Weights of a small GPT-style language model, trained from scratch on English Wikipedia: capped logits.
Each number is 128 + 32 x the weight over its row's rms, rounded and kept within 0 to 255. Layers, rows and columns count from 0. Numbers have three digits each. The size before them is the row's rms in percent of the matrix's.

# o: layer 2 attention output (transposed), 192x192, rms 0.103, rows 125-191, columns 0-95
# v: layer 2 attention value, 192x192, rms 0.104, rows 126-191, columns 0-95
# up: layer 2 MLP up, 768x192, rms 0.112, rows 0-2, columns 0-95
# down: layer 2 MLP down (transposed), 768x192, rms 0.106, rows 0-1, columns 0-95
o125 106:090061161160133127127091128117155124184151115183071113203062108110180139167152153098105090144155160159140117111110115135162074101088104113110129201138149096111097118147130117086164151143044121108127104112185102117201132102183126152160202104098126103155111180140204093130105187149094129045
v126 107:165097101078174121131127147166117137078148121106094104148063118128141114140146169151147126147137129177147136150109104145085133154151155097125103180147129165140092165124145118135036174116097221098114120167128166139130092126069167159161190133161111114127103070129137089123124162146148067142
o126 103:101166107130140109047135124205182137120167138165183137109078145084030166126168096153150141170175102088136196120155168163104129138131117160130124126177093082156173201113142137118126127140076130115134162085109113128065132141121157094056117168167136131155080172143138112159097095160105162150
v127 111:107121161139159150132148170170073115138122124154144081118076133064142105148144111158200117110071123126137130085118142091088142109080103112144151103120127049097102095113077161061083163118129119125105109130179115102177148176168100134133098134128099145139159163159194137131172109156141105109
o127 111:131148112153187160157155173147156088178065099126126129077065156123145129152148095130150145130121107158135139171121207168195113174118147143125105231158185168129130081114174074131157171178117148107111125119096121150158111140162154105136192078119113130100055127201147092131101077129138151115
v128 116:133147168131178114125152169125111118142130140177137130086155123121121155173128117080136189168127151131085190097060135122135085108139149095152175203090153109148123088112120106111186097134115148175117164054068112113134136111099118127118178083126108126117179096142163124147167124127127111120
o128 116:186110101174103135137153149122122146069135135084115159164108152112093123073148072124139068160094115147120110113136096090178190111162112127064164172126104146120152159149166100049138106143122187134117144136102158160118131211130150162079137149129096125130080102085156099176117117128095150104
v129 094:161115150145130086125064160105128186098110155156089112148082050174128159178157170137094128125118179103155159152118141148159155088157115115176131117177093164140104158154099136197038121138063152122185124092208168129115093163151153100037183139124133059127152141108150116135173172097135196113
o129 092:097102111101167152082097123083157115091196069152172157136111085095110148112205181191124143136096128113128170141156144116077081137154118176176157141161082084135110126159118122174133176142151086138099130134084121150116157092194106115100094067099161108131077154131119128112145110108130168092
v130 097:154155154098047103113125156167122111133099137083152117147117123212131127085133211131106093140101141099079106117099107141113182122091134095135139088152116147139127126182115201199046087096146164100169146084172163120118117200138138143129134112168099126113123100115191121130179113147097125151
o130 089:153064138149146115142164156175154117155152080103223174123081125102094122100142157126138190194101084096146153175113126171076152164200126157206153113178121093158105179131162107227150166165155103178111119133127116154146154133147122107113104141126081168167153124150126192122111068079095063116
v131 107:164232165101090139100159167103115076163137162125146097100121111127121121090155136141159108094137121111147098097119119140151163146081127096145179169146131141147105112158125112139148216065147135202139169115109145093175082168179169090109114161137203102105100094168094078136095107080162116109
o131 101:129162132142118120104119106105138133152091116106147146079107119160064092165086166135165085096122140107066083126073105141112139145113105081168099094135084097146102162135113142164139097116109139202179085136115094202132092134126164121126125119152121126131080084136072091116130108107090143107
v132 099:095118124140129097108129090141095123126112141080124123150140002079129171046145146121167097062062141138193128156172125134115071099154113127149072151134112101127096133083142092182111132138126108116117136175107155122141154109140102097128132124103110114136108118217159118162122105185117158115
o132 093:120130152121105197099073098101124116124115160140084111123139186168157166174136177098203108119117131115151160109126107113126077125057120134205110163119095125131164115120120132101067070162158119102143079122074110079165200102092120098142168071143109102135164077198046075116127125119157106111
v133 107:150024145112102134108162111154111140098144101056100076174143119137093133126102152184134112147078086188130120123145101105148138087151171161132099215177120082176106122145189194150124123132109098061096134123108124174120148145098125153109180142121152089141121074134148156142128165125141092179
o133 103:137072114133170115154122107118147122152131212109133098097095126068073181142162121110128124193133113077129123066158127119137144099110097130134127126074095152147137115091111119119143107152090135118193109187128130094092168109155197109073133139150128117174107135163100150139110089147122186090
v134 108:196127053099164143160156099143193127117126136101131125089204174082119162151127163066136167096106116157116158148186140130123092111149047166092164149100120096134110140154147080154099112205064119059115133138167131076115164147103164160195136127125130092161152157098095089126096088156134104094
o134 110:142090123092161101144185168134079128064151138118151114112188179109093134125072066143121124034129115140047194146122178120152089123128103125122081076138152125134130087093071129142073156127142112155096073134120149144120137154082097114106085149176146120105073081080084080169152097182161099131
v135 094:147152075095143130094078147131138128070132117139155081121093073138160110147166115174170127142138175114109092136122176160087155149138145066161120072155180153128106125173139204102088165136145099176103132092143149190103125183151105170169174111107134112136148155156188125146146135126116134130
o135 092:088110123167094108117100142168183113177121130116142155043094081155111189101136184191169139106056083147154133221141153149085164134062120110112082127161145133154099166137181126178091101140147123141138104121132093162110087098203128144106170110070110113141101151199132159091086129125140117080
v136 103:172081097105102135127161084111152102102159099151120098153114120202076121145118103160130163176116140166164152129182095110129155095141135148109122133189143170077116163129128103125202160164058098092133108109127123103113137070112177124172179153159175123124091148109099132074120136072175105127
o136 102:130098125075156043137167114079113128113194179130113110176120139129121103132125120079064120156139145168114110094147097072145124068102139092136142139098134128099092077111074152121150111122100131170139155114116163121095185093156157106130102178107142101198082164088136172089134161152146169078
v137 113:151166175143103110098145167105142123165125111148145083108125108187160089107091139160188118090088129130157154149074180137144101156108100136144121164150122075128124106153108155019120173122125165144188149122129150137126133118155146169160121137108036137166159176069105131179113092128109148093
o137 105:136137099108121184133065194147098142168118133138048080151131118204114155174125069099157129145094184088170157117123172118135163161105158180096122173170197093136144149141136151134075143135043143141146116113131080131167146151156177139148149103093101129174104093151096077096128192103131103083
v138 119:140122142121135087119066119086098141137128113091116145104155120142141082198108130175144132073122077158182093145135106144138077102161035177184076134169121116157122114132123055122103155134103161131149099092128117123094108067120099086086170205113059136116139123075039092097101151149098194117
o138 114:115136095118098171046086143105115140190151077179070139120199137134127176181145128123113180119174143127150139065173104121072124120103161201145145093082098143150146145128076172089067099087160103163128132147112102118151154115120109077142128077116158090111163149142105072164111183139122138113
v139 087:141140131135059109132152147169064128106118142084130187139096115141170150151125184135118083164096147066144130070079110135076157117071161174110095155123122081084141119159131182148108138147100118060119120149180153149150110092139130084140103130112047112157147097169183151072173103126113100090
o139 085:155104135137158170141182149107146139106120102126189157120105130121123114127216152168142196137088108145190160127172136138103096109186145137145138112100164162147192145095209101177149109178161119120129162110093139083107111136169136075149107111118111130105143138160181118141096081062140104136
v140 106:123109050127103136141050155115141153166107138182097127103089167122161124103125128154171159175122075093115114129114123131099087130156140133132147068112177095124099102121164102128162110140176147123102132126106150171081119116141118153190073125148055152102076144096125121126042096106150115100
o140 104:121167116158104048060143169153091138118138169110081109154155068169136122163064156132159162071108131184135118197116162046139135113086180136093102100119157139143131107105114148163089103110193163122141121142178090177098112119117105105139110174157155121082131171167184132131108173160137108133
v141 105:139199114178142127108117106187157106131138157122155121116083108134112162080113124151111108112118098128126168125072174153129148149026086126165077136164110125149093148141162134087083150139214098051099130127151109145114153147150132115155133100162063060118144159193182107187131152159107156126
o141 102:155141112167141104226138133124158104107109117145082108093122121140108140095137070136160193154043103092194124076125134156104168121155178144159133076121072122170139087073105142124116130166106108099122131123121114066132146075143200120115121128144083069154144076164112154122143055103194134195
v142 098:175106135101130113139092137141112147099124190091144100115091135073156119126102118102171135132151137171166152140160154153096133138133112116136137122127136150191119124128089138105114164148139134142147112197052150095113146135149120126203163137117140144092177159138141181154190181165110109178
o142 097:114196156149109137072119106153142143115112116134155126095136158135014185114120091167179093147142104130119148106118156198089126156144081144101134177169167103160111136137123105117179095123154139139143122110094107130094097102092126169109168156113102181155152107125127125153113098107164124148
v143 105:145026169128189156142088095134153166151118100139111138149169128083071168105145131138060182134164134119152096153202095123198080077153097099103196123162097116162119143144110085184134100163176161189089111125140164130106117099174119096144110145142166122123142132194176099160092146107106147124
o143 108:091101168124183084108115099103113097119135098123127114131111139091148115114085138130140177083109146139071136153156083099152106121163108101108090149173094145133117106140069139046162124091165139135132096143116127096134203115095149172134128078137160075056086143156103133150190126145148182174
v144 111:102112180151110164120130114126145123106107130109096053117133063209136136079133128177164179109112143145115150080088133062117146109135144146158132165166148111175117065116105122158118122100069122214165114114117060122118074132115061126149182115151112157159124114150163174116195119094125189094
o144 111:127103106194160154096107158147134122155145108137156052158085160166100165135148163089166171098120102112119106102142148105143102113113118104131171205114150140094086074124164099112142098098168155175123068120130162085160124131171194118072156058117076095132129095145110162068124174116099125093
v145 118:135137165147172125125190121118159102155140187170151121170091079157107137088124058166191111083106118182124108149101084096112159091087154102105155110111151158143122128091105112174181159112180171166147151122102127077128091093112153132139081143097216172108105155156141126112158097135123122097
o145 109:158114146194134119116148106117148121138177100139136152147101160156184116086109193080097051138193151135138100112092097158093106117116145069158129174160111108102093157120090119131200153071081126124117160119108119117166157200130114098179136143100105085156090107174158159120097118156081103104
v146 116:130056131127135170103074080124178148109158072161199131122107144087079118110142158075127164163146096106087104119146146195172120087132142032127139151181116148144140154138169145180102086213170125121070134131179133189168085126131100116138131132149155127146071111161190089133103122122106136138
o146 114:111116099113193085196101149159138073141126129086087098112078128109143143098134116138167208119044100151115089209132100112146150085159146155128115135186066214132138142097117184137151124100146170148134112136142103099126152090152158204106163128127108105142139138115139118140166123135152142127
v147 107:111145069148176113124120139076161158141097183207131141069060136083115086138139124072183159165128115101118145181105138140128144145088170109159158098093143110151144124122135099109098121185180167087066136075097139130102104113106116138088116146094138148107101138182173086086158180096097108123
o147 110:134182112171072126113112117145077131122104112138127155142187106146125118135079161160121126099120156120149107141118126103127126115138164166090165140177061171140150097128110180119190149113121142091152181121142095160134124117167074175133073166145123097160076140103138113157127101158089170158
v148 121:075130155124098100090098145076073140135169123149152104090119103165193114140160194140122141127155169130113126134116147128075124179127179124098105144087106085095138153103066222034196133106186162143176066179106152186170138076163132101120148091142100124128160117126129178081122152086143100156
o148 121:125150117083096217093100119124158146175095151126126107140153133192086126164086093155158128168107147130170122158189155134136170156095116136051116154141157155102167163147199130131129095153114163128142122093158095131088128134167145166164164107057171126151143156122143112060157151087149197116
v149 110:125066070153167156126105119099198138122106130119109062144162111162131081130149121154130113103081098086145117101161136076155172138174189093119166070174117145124132129154113117183118084111133147164098073164132122123116119134159118094170195118117154098170193065117172128092091167173148141118
o149 094:144206105169149087075107133110091131220133170142148094111076110073143148113075141113108164044151134106089174134104152165105079147137091099108119111097095150080104066122123147107134119096144124139111102095122139087147146118148096131114139068124169091073185100113168172103117122185145144178
v150 121:155092121133040085119164107084114121097114160092107140125116104119152142185109208080172157130129121094138163162149103143085118080177130135069075089118147129099137080128084090180113104130045089119112141139139149113165114132163101166181126150138084125121147094100173109117167142164102090122
o150 118:178064160069118170067130119121088108132190142102159129153130158101074147128153105138166085143154133120132211165117102109110150112104125176139149151153172143130171109064099136158144147110219113157105090125100146140140168153122061090155074112195151193089137095121081094208123122087105076091
v151 117:112154072137132152115089133161194118128163084130119133098108117155119110142080062154159132164085123156091183087115129137106185194079123095130111125121112137132145136126114136109032076138170117076088127147156087183110125137126137164116080077139066118149111102088135116137137155150110088141
o151 120:146140128147173087199119168188175110091117125105126070087091120116117161093113080147123187176125096118161149124152157175112189165154147113123166122176074170134161126045140134163102171142134162068097135098118185060097092134156139129079084161157130131117149127113203161096125096182155108176
v152 123:139097149088161132073171136115154154085153121133101076139145115075154071168155085128129146050127104135133150177114159147120121147138109056182107126136094178130147140170112166106152120139091060209204157142149113144191134177128178097084160142127125132108118104106128139163130140171145140167
o152 133:108126119055126189173085103141104131170116168118131125102090077094106134118161119234137153126114101117106159155072117190127156220071067117100127143091099165103099173097143061138090159130106147111123113120135105132127117174144123139091179107062150165109170096138124115156143193107105103072
v153 102:149157178115146102105158103107131153147113089115114158131082184136105067106096089225149126134152098137175119082131086156136102128090132138152085175138139170132128110111161080129121155107131098091128140105070074081110125118112086111138094143147131138152094093179124089179117177132127129149
o153 103:114190186124104117160123129139132093136117184139102075121096136121069124107193119083143073154178108102183112109115105097096157118122146164117148120054160139168159118113115136142124116109082126129136158147109148051111109104123194137124099153136107139107155098118124100158064181150124168177
v154 117:097138095117151172106149107079170129141114140174096132111114117111122145160115105086134101109080158110134129172150130164136165159049129141146100158112109140102141142073119119136102175158149212078120167087105112122140078105117104131000096110160184144171119059165107152079156131110148090123
o154 109:124191080129112144188098105100107101101119092144158107107114121154096133121139149131133147149130170065144094090146150157104127146142122108139194102128103191087143084117144180176144143093094196027155165107141128109125162141140103138139048148190107082186123108098095145119211102129122155184
v155 114:124174163089056102124138125177117119095099149089160147163095144222110139051104136175170143152141162116111160107140130139130156151069118151067142139160115109118109108157127115135097144133184118112124094125162154126112116130134108092134099129162132090135081189136149091082112104120109111065
o155 113:126111184131138059135179121128146102144094110120112139128159129179079120177165149048140196146161131105148138117163127176131129120200144116198104127186141117161163100089124137157107095142112095200145154111123114069136150065122204159153084113118056046166112120126064158078080119142148104140
v156 083:130089096157133153154154141132153109116092105123105146148167148092134142086104149161092134152167144078137106130142140120171054135117175196090108163157174094087127147092152107106211160112149106107083109149147111098132115083170142097155121098104137165166156141140098135164072128111171088105
o156 083:117146130111082128150138092065075127100115219142035100148102137123162126125136108070121087095128143113126126074118082108137113046096146111132091109067170098110143062149078160058128077130062161077141097116137125088141165119082150151178134161160105102118116149125103109116160136139129158133
v157 091:107085112110144134167134111152129081063146115133189145181170158197122112119138092197173149170119142151115108126167115105115163093144169151116119166088181171096094188131177160190141115105096112127122146122173105109070143095118093113138120131149174176127114122136104077128108137135190078105
o157 090:131102191162102074153140084134103098158173158136110132135111145111166178117124192088103139173170141164134097115124132174159088047140103066142062080105211122116159138155136134126156120159095139138134129131107107071147165106111118187159179184098044052143133128111144175104133126146120168060
v158 122:155127177119169143131139091105148118127139073090201125086155178065093147181136090125141141136122170142162107096099120161125110143145073132054149148189132111146166091136145089143073159138042125150059178126131110140119152105135089173159140102108137097183165178131196137114159120115118112114
o158 124:110165077149149124141156174146140103139087073120178124076136158098118126123166119133118152023142118148089108137145155123169135135106166187123122129104155156095134070109142136104141116056138087161127187156122167142119073134108186089107139048112154113041090085097114105120121120129190135158
v159 108:165097095134184168142153098165156136128165092070076153137149131085112110118149130099117166182095098096136173105156101109112097099191115139136137101188133135100119173138102085129092078156050113099118126161130104089148130095095156112185105173121089115137156084132125119144108134126156154162
o159 109:097112145113179116149146136124121120082185144139170113137043155077098121133104072143073151073137078156042191149120125097141084094074107134105151128107164179175119120104078105096150157147118165091122098112120139149107111164139153139118100147147156162091055113127202073158144140157098156138
v160 106:131193073135066095168086136133159108128109150173147102133121144131094173106119140085173098128131165128103115113062140114130123127085147116135156141124146137163149090160124159066129140164147101090083131052171131085128096115151089088156128099157175125136127124168168134130163124112077122127
o160 111:162129126136149070129150130110096132059163079108096092156142102136130111099165162124155057157126175071130143098121105086129128103150107174165125183208082148100111082159153098172131132137115112141108132063104109138162136108138066123169098140158139111178127129108122109120099127140135081124
v161 110:180174159121091157138184109130134109118129138031155107080156103078149131134133099104144111080135098152123132096147169096110143154161081161122137174123094094129119165171163128184074106173125097081137144141080168136144114166139132124192074135080125061137106150153159078112148063193123110143
o161 112:147108160151146144135108153160111106170141138157170083098151184110100149143123084177159132050161120147108199118119129131150158140111138152135099102072138130160174169099109152160144149091145089177152086164130108155154086125158174113085130119149166090065144013113134089168123074153172095129
v162 089:153045062102078150116114126147158152091144059099087107162103151132072149166105058120114116124142098127141070105105104112156111131194126110102144113206122092113096142104183105126139091119136093122134119113144142165151138097166142158155179112107098136167139113141119136133094120109139087150
o162 087:101130086097163096114117134116100090113146166108102117134104077087167135164123154114105074067195122110096141073151123080158119099119097172159077132128096094057114080121115153081104107146109089115138087102167181146132138123139153101119110116134202128076150168121161126156110139177148109102
v163 099:166146152094031119147092146094119112137140149143160148110148151172130152122129074157138159160138115174101150142090102140128200092104101079094092105115155205157117177127130114173124101146094127100147138059072165110116147122102034063092154163166103102101083135125105112140139160087121190123
o163 095:059086157109073118123121098118195150150192089144121103160148140137065130119107139133145166182159075137153084138137114104062115112124133148128172122163132108160132114093130170171179154151158129139165125170147063160165151093134132134084166128075108114168089140095146096116141134134122138064
v164 114:131154110135108090146087142188144176143092138154100127167082169119123128132122166125109124182109144143115114124099146201139099132163086152192106081191112095103124166077153123076102143120070117036082095147177140159106152111108121162133159102171078086115143128135115203171163190161127164124
o164 116:146120083135184121126114140139172172048111120176102189152125119142149092086158113085153184139083139140151115102145153113093089114088138180153162123118164089137102076136114133075119113148168075140091130110106110064123068058077134091151095142137117185202086197126116082113128148098176145141
v165 118:156093185103095159130152156164130098129105143121163078147087139113157113086151173109160138172133123129146097123149187174129108104150172091168194073164158136141086158113127130142135134073125124174113118164119208132118161141119111120181218087144122130124179105122170135180129192137133147115
o165 113:133139125183116102104093113133162147187124165118138179106110128103129141106098150090177176118109094139100139173078154156154116127101121155113092143145180037089119098168164114080144094179141118163148107136103088115116091089082150169111239128070081193146125130151120102091131127073143138109
v166 101:170139098129144085128174162133145182106158096102090196133075145090096153137162045166151137169171120121173123155058132103125130148085136130086162084152136150080152141117115120105111109140087131085093175121064176143094128132099129141176117125073176122117146154095113123119152138099131115146
o166 098:104155114101065109096136143130131198089111133125156153156124095125164119130137163133085083108133111149148138119102124145140129131152125177114121153151105073153145173159142111149142126102094118061158251144136080137072052143112112101128093156083100173133121159108163133147121098133118114106
v167 109:154116143148081119114099103150103135177131076110118195132109149168123086094135113089125091137148082102118074138085131169102136126110095048127116147106107075095171137148135142096125077142167132096153125121152138187143118099144171122134046197136064167093130113096087093088085128212095080137
o167 109:194081144131122135166120156150105124152148070125083140126146107144152104143112090138149214158115162152151129170143113151150119137173157185147128119158090161155155205119143127169121160106122140139124149099140060075142126145133107117156121138110147146092166200162156113169139155136148075127
v168 091:135080139151105114096186080095145086186152048152179073130156095099124131157164156081146154163138149115129161189181160128155062085123121131089138135192124125077138128110134120123144168135074192129116165108150178102115104080138105165135145134119203093174119157115189086156159103124106130089
o168 090:137071095087144151199115107144113101156191124132139132151147156108153119088098089085133134075085152094121153152079099092224143088101178181120109127142129140112151071112116143145121153073106147137123124152130142129142185154100118136168126098139140139123070132123069121091218124104094164094
v169 117:162172122125228111128125170083196147153134091115119108109156115083154103175161216157159137106130088125148133140079132145155121127183079176209068118142112150127136167112108099197115136089069133143185110116179114096137116122124126098129172158138114126141102120069087135153143165159146170122
o169 123:119114082109135178054089141135105176138116134184084158174160125129130123101162125119116150105083113134140110137107125139063114154064162179134143055035088078111126125143061151054096127068140068136101131156119109127140078139108113115113148091101148117125160111101088058108162177109126161126
v170 111:111135135115069134152124187137160092098176099154184115164141165177123208187169217152123075158124132154076101087087125126130183168136111139124103124125172136048132145158140215108086117075132182125163078082179163139158142174134101138166149090149111107127144172099118117117163102092136109082
o170 111:138064088132154099108117167162178134204149098167143169157127156120124115127155121103122165171109130102132150157157129171100144128156132186121067066152165056090151136146168067168146190109102098157097128115150142155154103123127132103177143121106130121144149157117137113066131105093170105110
v171 110:159137049134112093112075098118144127123178154099113168098161096120105118130119117116092080107147108112103120080072130082119139168144109115146130165133153168077192112162158123147157128168101073163168119113135104148155108175130182154080152136108177181141076081144098122090088112051121121127
o171 110:177119063095106118122117119129153171114113103078128123094146110126140118139134182156131105097113136141102107094139061093110164099151112130151159082082021146103098138133146128173087132082115163163137125098129196157157076171130081105158092166124116157116199143112147134153095093109116082125
v172 105:114143100158173121130162071123120075092106129156227092138175182102107150117130102092139120125088183120110087156127130130094054135127092166085152057139153127075114119139093097136126167175132115140147106170133121101122165061108184170164107108099103168132165175108094109109060104129099163145
o172 107:116137137088101122186176111068085088111167148144114118099169185162182140091152071070085055097162125128146168165145114166127140074099159146089077149131191138109094114138107118093070121105097156153090131091088129111165159132097104132209105131123101133136186067112118130066114103136165071123
v173 090:146110163115151150093107111092092149120190180149147155128142158063124174192183184014082107132110138117122087118147106147143130136132093134113138125116096118137128170082157122157136168107183161084125139166109140136133175096119168134087121114148167127090126164202106099082126080172142130163
o173 095:139152111134119174097132103108161110114098099126134193077160200110115073100112096152145136113149138122111120118185145153110105176124174135098110053083070104125181178167125149063160110090164120122118141159093098148065145134093095105134140143130150143103149093148095126125168066095173165207
v174 111:087149097139153168114167119150103131115132133157118119180152178093144195142128139086129101112135135139097104126153152165116138142137140120194115116137154164118107100099122160204145073073098065130159154118178136116119129161152113118076122072149201154137120083142176159186106165172142098105
o174 109:161074152124161146191170036115122117057124165124133161158108121104131131049139134172157137166097079104114092145122091176175154165150091126134131098119116110111112075143144060095106134150177120078084091159094142076160154116083110132117167136145105157116166155135107151097199125115129101100
v175 103:102197144120158179116178140136109086134131125160132073160114148159129124061096184169133166116108176124134179138129137106120085157143152199073120187104139126145098088132132141158205130108059146109140112157159112056172140125137155118141123091112165100159125164113135156150110079165151107042
o175 099:125155140115146131116216097112088143072103171122163104182118182150049119106168131068127061095127153131117165157105173134161109159123078084134084143090229106124099100108127083128104089175089119120096093086121164124118155142091161102123114102127118083113117084092093100103112146132092112124
v176 124:136145150146101117160160117134134149149125136090189122160128146107171146104123116147158146115160132187154157142172134103159123103127158156055114159132093036116174132140114162133186200153131064095076137190106086140152143119127119156164169142168201095111143137131170131148174121164121137194
o176 127:151166135069184156150145155160144127113087193077182098131137138120142079127162145108116052142158138144148109130079190077120080130091130083131102178095249165135111114098106123126131143101151056181106137142101134114083045084090140152126133121136158169138116051071108110135122132122134144143
v177 105:134123103123092155172099143162118145083085147113147113120090133182131096089114110185165147143151117118124107100127148049111165168142197143125151071085156153094101121138112121113124054165152155091064060154092150155070152142120083097226180136112040151108171139126129162068116150104157136110
o177 097:123158164186100065064163153107109152214113150185120080158139098144148170159099151099110167112174127170143175125135150137143091085170121116107119159135182104125146097110174146131126097158143113142108124102172096119111124073149120153135156146100101096144165155116195138114032127146142102112
v178 085:067065147168141126154108107154113128143124085130076086172147076149107141089121165183167115084085111159155155091144127115136123139163183183134129107127161127100143115090114120154163150083106053182173146146207068103082129107154095104079105102101161139158095169067174161172135091173119083090
o178 082:148080117101194114156124097142120107096157129131053110212068129120235140128174140077119105137106120112111112081121109130197079140124149109164150151103140138074106081127158081092105117158118120104094124114127179071163165125091123110160197078119075118115179128155135154071139189127098098056
v179 109:116102094115167107158089107165114171142114117126125087141114153078172086071102170112110126103151073160177099137215140137166091103156122079094178117129094126175106152132152091090117088137113151145159101156140108074123129127149162095134095170129139158115118112109091128207046147179131139153
o179 115:115197155094185121116141143134095144081139143157100100085149147140115133164055118165144123081151127139081154145085174154144066137116070133174070171165127118170080107146118127115095126143125150147134054113144082131114144109082086143109162117157157197099116183152121078149134129163136127107
v180 090:135129165111118126143167158153131136125125071114123099182151134146106101154107057204156097114108163137120146159124138069138152112148177182096175118104148078078085144139133119096153093133165141105085133079152149156145136092137099087125057123123122101136101125146106086153061082097187110058
o180 091:117100145125125120164126143072107088156127164144090084155105081114174116187086158096113109093196214144127167097117146094186113135081132081129064128140155126100165093108120144104097151162071101108140129129156123137168150115153143130176117108117153078084049128140147083118127174178130161072
v181 104:155096150119127160133149168116113149142138092177120113153112172097101158162158174048087139190104151129163116164122129167131087121155123109124203177165138119108121097075135101111123156096149174120134187085114174172113175086110103133146153143122056114117165073118089116123114106127160113119
o181 106:136115096134136088138101146072098091107144133118100152158140102135086125141117070107105151164150164137086135127131146090175118127096177165088103138150124047081158130161083142045119108140106133117142128150138080174086140119128172126125145163157136149136034145128080108149179155126166168126
v182 108:155122157119101115129096093133161128163124136179144137117141185134101111168136154130104110132089144160136064113086082175135148125049048053090126074132111147092128161118146134110048140142152210080112115114113101119153128110120187178134111148130073126114136128118100111098075140139088105133
o182 097:118119102132147060163145168129153105152155076144122138114119188121127088135117083100074198148148133148137147151126122153059115158161174153142140140185120106120098119110125166173183212112074124179116151126116124120143167116140128066162093158122167133146101153146145156136105091136143094217
v183 101:132168119105156105135101119112126145144096143132096169128101104133139104121114138120141107181068132139120133127123122157080125155091125135177164098128144185102098147133143152116103040114023146085149113150119127141150163142129155081106161086080048086155121094162127160099144175096139123108
o183 104:133117097173128075116141158098162154101133128175193170140161108143083127144138130147102188103102116188091142186109152138124120132103139142138188104085122117118091069107146104155142080196120117136157130132137132135114089134205166070105130128082147107130072181144175129103117144101178151184
v184 115:143119148092087151131168134146114177134114115123151147175106157109107112097084131144145087116171148128085060145109111114095129171121164072160166119131138165129136077140142177185093029160126077123132124099150089124126140190115110092178129133111103141128102076137177110160100122234091083149
o184 109:149060176138156095166190133137144083134137130132155098155063102079075150059164130153156120134151119128111185189059076158138128175175124156144132119110130142146127133078147065156112157124149127128075083118162121084146123126151116125118168139116120165096160108158159089172063104148128022132
v185 110:156146078128065116128054125114184139114127170143120152108102093129151156127083145141141113146088146144119153107102096171084126127113061092095139105162110110158081130139110108168107071119155153090130092124102162180153137107179125123178144097134133131105108110130097078150065136160135110129
o185 111:131116129142154113067121170108193117063136170079059115146163129165076124144059109146175093111139137163111124182146147102057127127090112140152082097196084110159113105050093167140093108116182133174142079114105105133103130111147118085133090098169189120067077165136135077087139138177211135150
v186 107:107068099154148140152142144146145085083108097103114070129109115153136155101131086155124153122132156135144152139115177107129161124159125181149125178114106132109160102105091141210188128160061148132093130174169106136154111089081111177126141136129215159170080122068136165095165161139115130077
o186 106:151137103126171152096163076179097170120125104130189133176142108109152152131140209105147139091119129139137121105098160136162066106141074107137137131129208123080121098106141100135140142105169113122103188094137190108119099151046088158138081093149110127162155117077155138097124202160122115116
v187 082:130145182111082153127150158190097134096090170104163161146087198090117197112102124089090139132117145095155098167066133144144113090079113099128124121122094119139092155111161190111051101160165171080089141159114171095137137158105080144105122100107045118099148153103139152103147142156092173152
o187 077:112138109200093141128139136133145119119146058130159158106115138104085141115191106108106163149128051108167140131129142164093127138169127200125163148182159101138140159153151133158186149173110111072138190182145079164137134134104149128125139126122071132172143103142122140188101062110149071197
v188 082:099105054141215142170114162139186093109119130102169104157206148151104156110102085163178141100152104182125167088179135039113167131158180179162127149111144142154110110138180156155133122139145121120102083136161124109066161173124099141181140148107131146144083184148139101187119168139119166109
o188 079:137133166134170079118166123192115143160141163141105103152167116088196175111106158090121100113174113124144128073103156125172110107149096093105076107116153111133133069114089081082118152150119108104068088090158182125160128119115124191089158188147109059130169087117190130139100121190123138113
v189 101:166113140130104120116148158148129171145129071074118099135147116178147093098127128186172136103136122158155113152121098153117081155146076149119122136131124142110133143141132163121076123079033157133148144169100118131132072186085109118100162119177121130161095096051160135163137174178151114149
o189 098:125122131078135134142115206211143162142155152137211114172117082101123139128168112088132144156159094085158178185097152101128126174127110165156151147108188128115094164134201098215048171116120105134133085152130110108125051146103122084076108083086132184121139108126125121126109129129067086112
v190 107:126113126103083183117158145134167095097140151156112133122092146065163141114079170041103155129168147122183137141134162151158084101046172117063106197169118152123116086103125121144151172144141139122095164195125192149169101121161143124066108115140110122152112119164129169134103120128166127078
o190 109:107169117093114158142131109096091118052098160103135098119163088125058127146160130164164163088117183107123137129097143115157137134136118099124094158151174138076147055073077132145150126117116156070149107115131169139099158135094153175120104157157151127074128102094085113171173121083159149213
v191 099:141054131153117133096088075163166153124142086132112114144111156074132137154141130131075117107149110114177059134065100189149115109093059091143114145160155165159152125153136130196057104150134145173154166156131122134127140096121175154091104113144119164151102117103135137080109170166075120160
o191 097:131105090147132112111129126178128121098159085116133133082136147112138155092174156163138212098084100121191136145145112163094137137130122156138102115147104129129113161137149105167124181052171152139129163132100148061121120154088112090144124106109120147092215153169111167137132114102182065192
up0 099:092133083147177112214152127117120093176101092147141112128089151159139124145160105121124141114110107041158145150141130166126134143111082163189133142183136158169156150144147111117187157206100135076150157068172090116133158112153162143145127141183132130169126121179119154156089146137242154123
down0 100:161160146140139163146108137131115111157147068118142101105106139135074166120136119093192151217137150128087166132124106059101104114110079107135069147109104144097135158110106161076158094130092112072120088132198156116145125149081056160072151120112101088093104183078091139094126101135129147123
up1 094:109109138109100144160126118107120108060085012157149155144121142077104074080137139097138104179134158092100128169146142122057134131107099110119145152092101131137149129126177134188105127176138188067162133151164124174098137107179105132134084143114155181129124138121097078117133133091121105114
down1 095:206144126085125107142142074144137160110128122080111130121107124085123129176115109117106187103154132166070068128171058146131171150125133171169167143127109164082103093153186160120118128123146117149019071089127154059151112089118114125131129122136110122086105131149181115051144133159076212094
up2 101:130137089113098095199123141118139147099107138162177165082154166166117113066104115130119141063137119132121114126141146193137135172095090059118124109182085172187076135172171074175109113196136209097127110156167105107121166164143156128118137168189115099108140136179169163103099121133134111156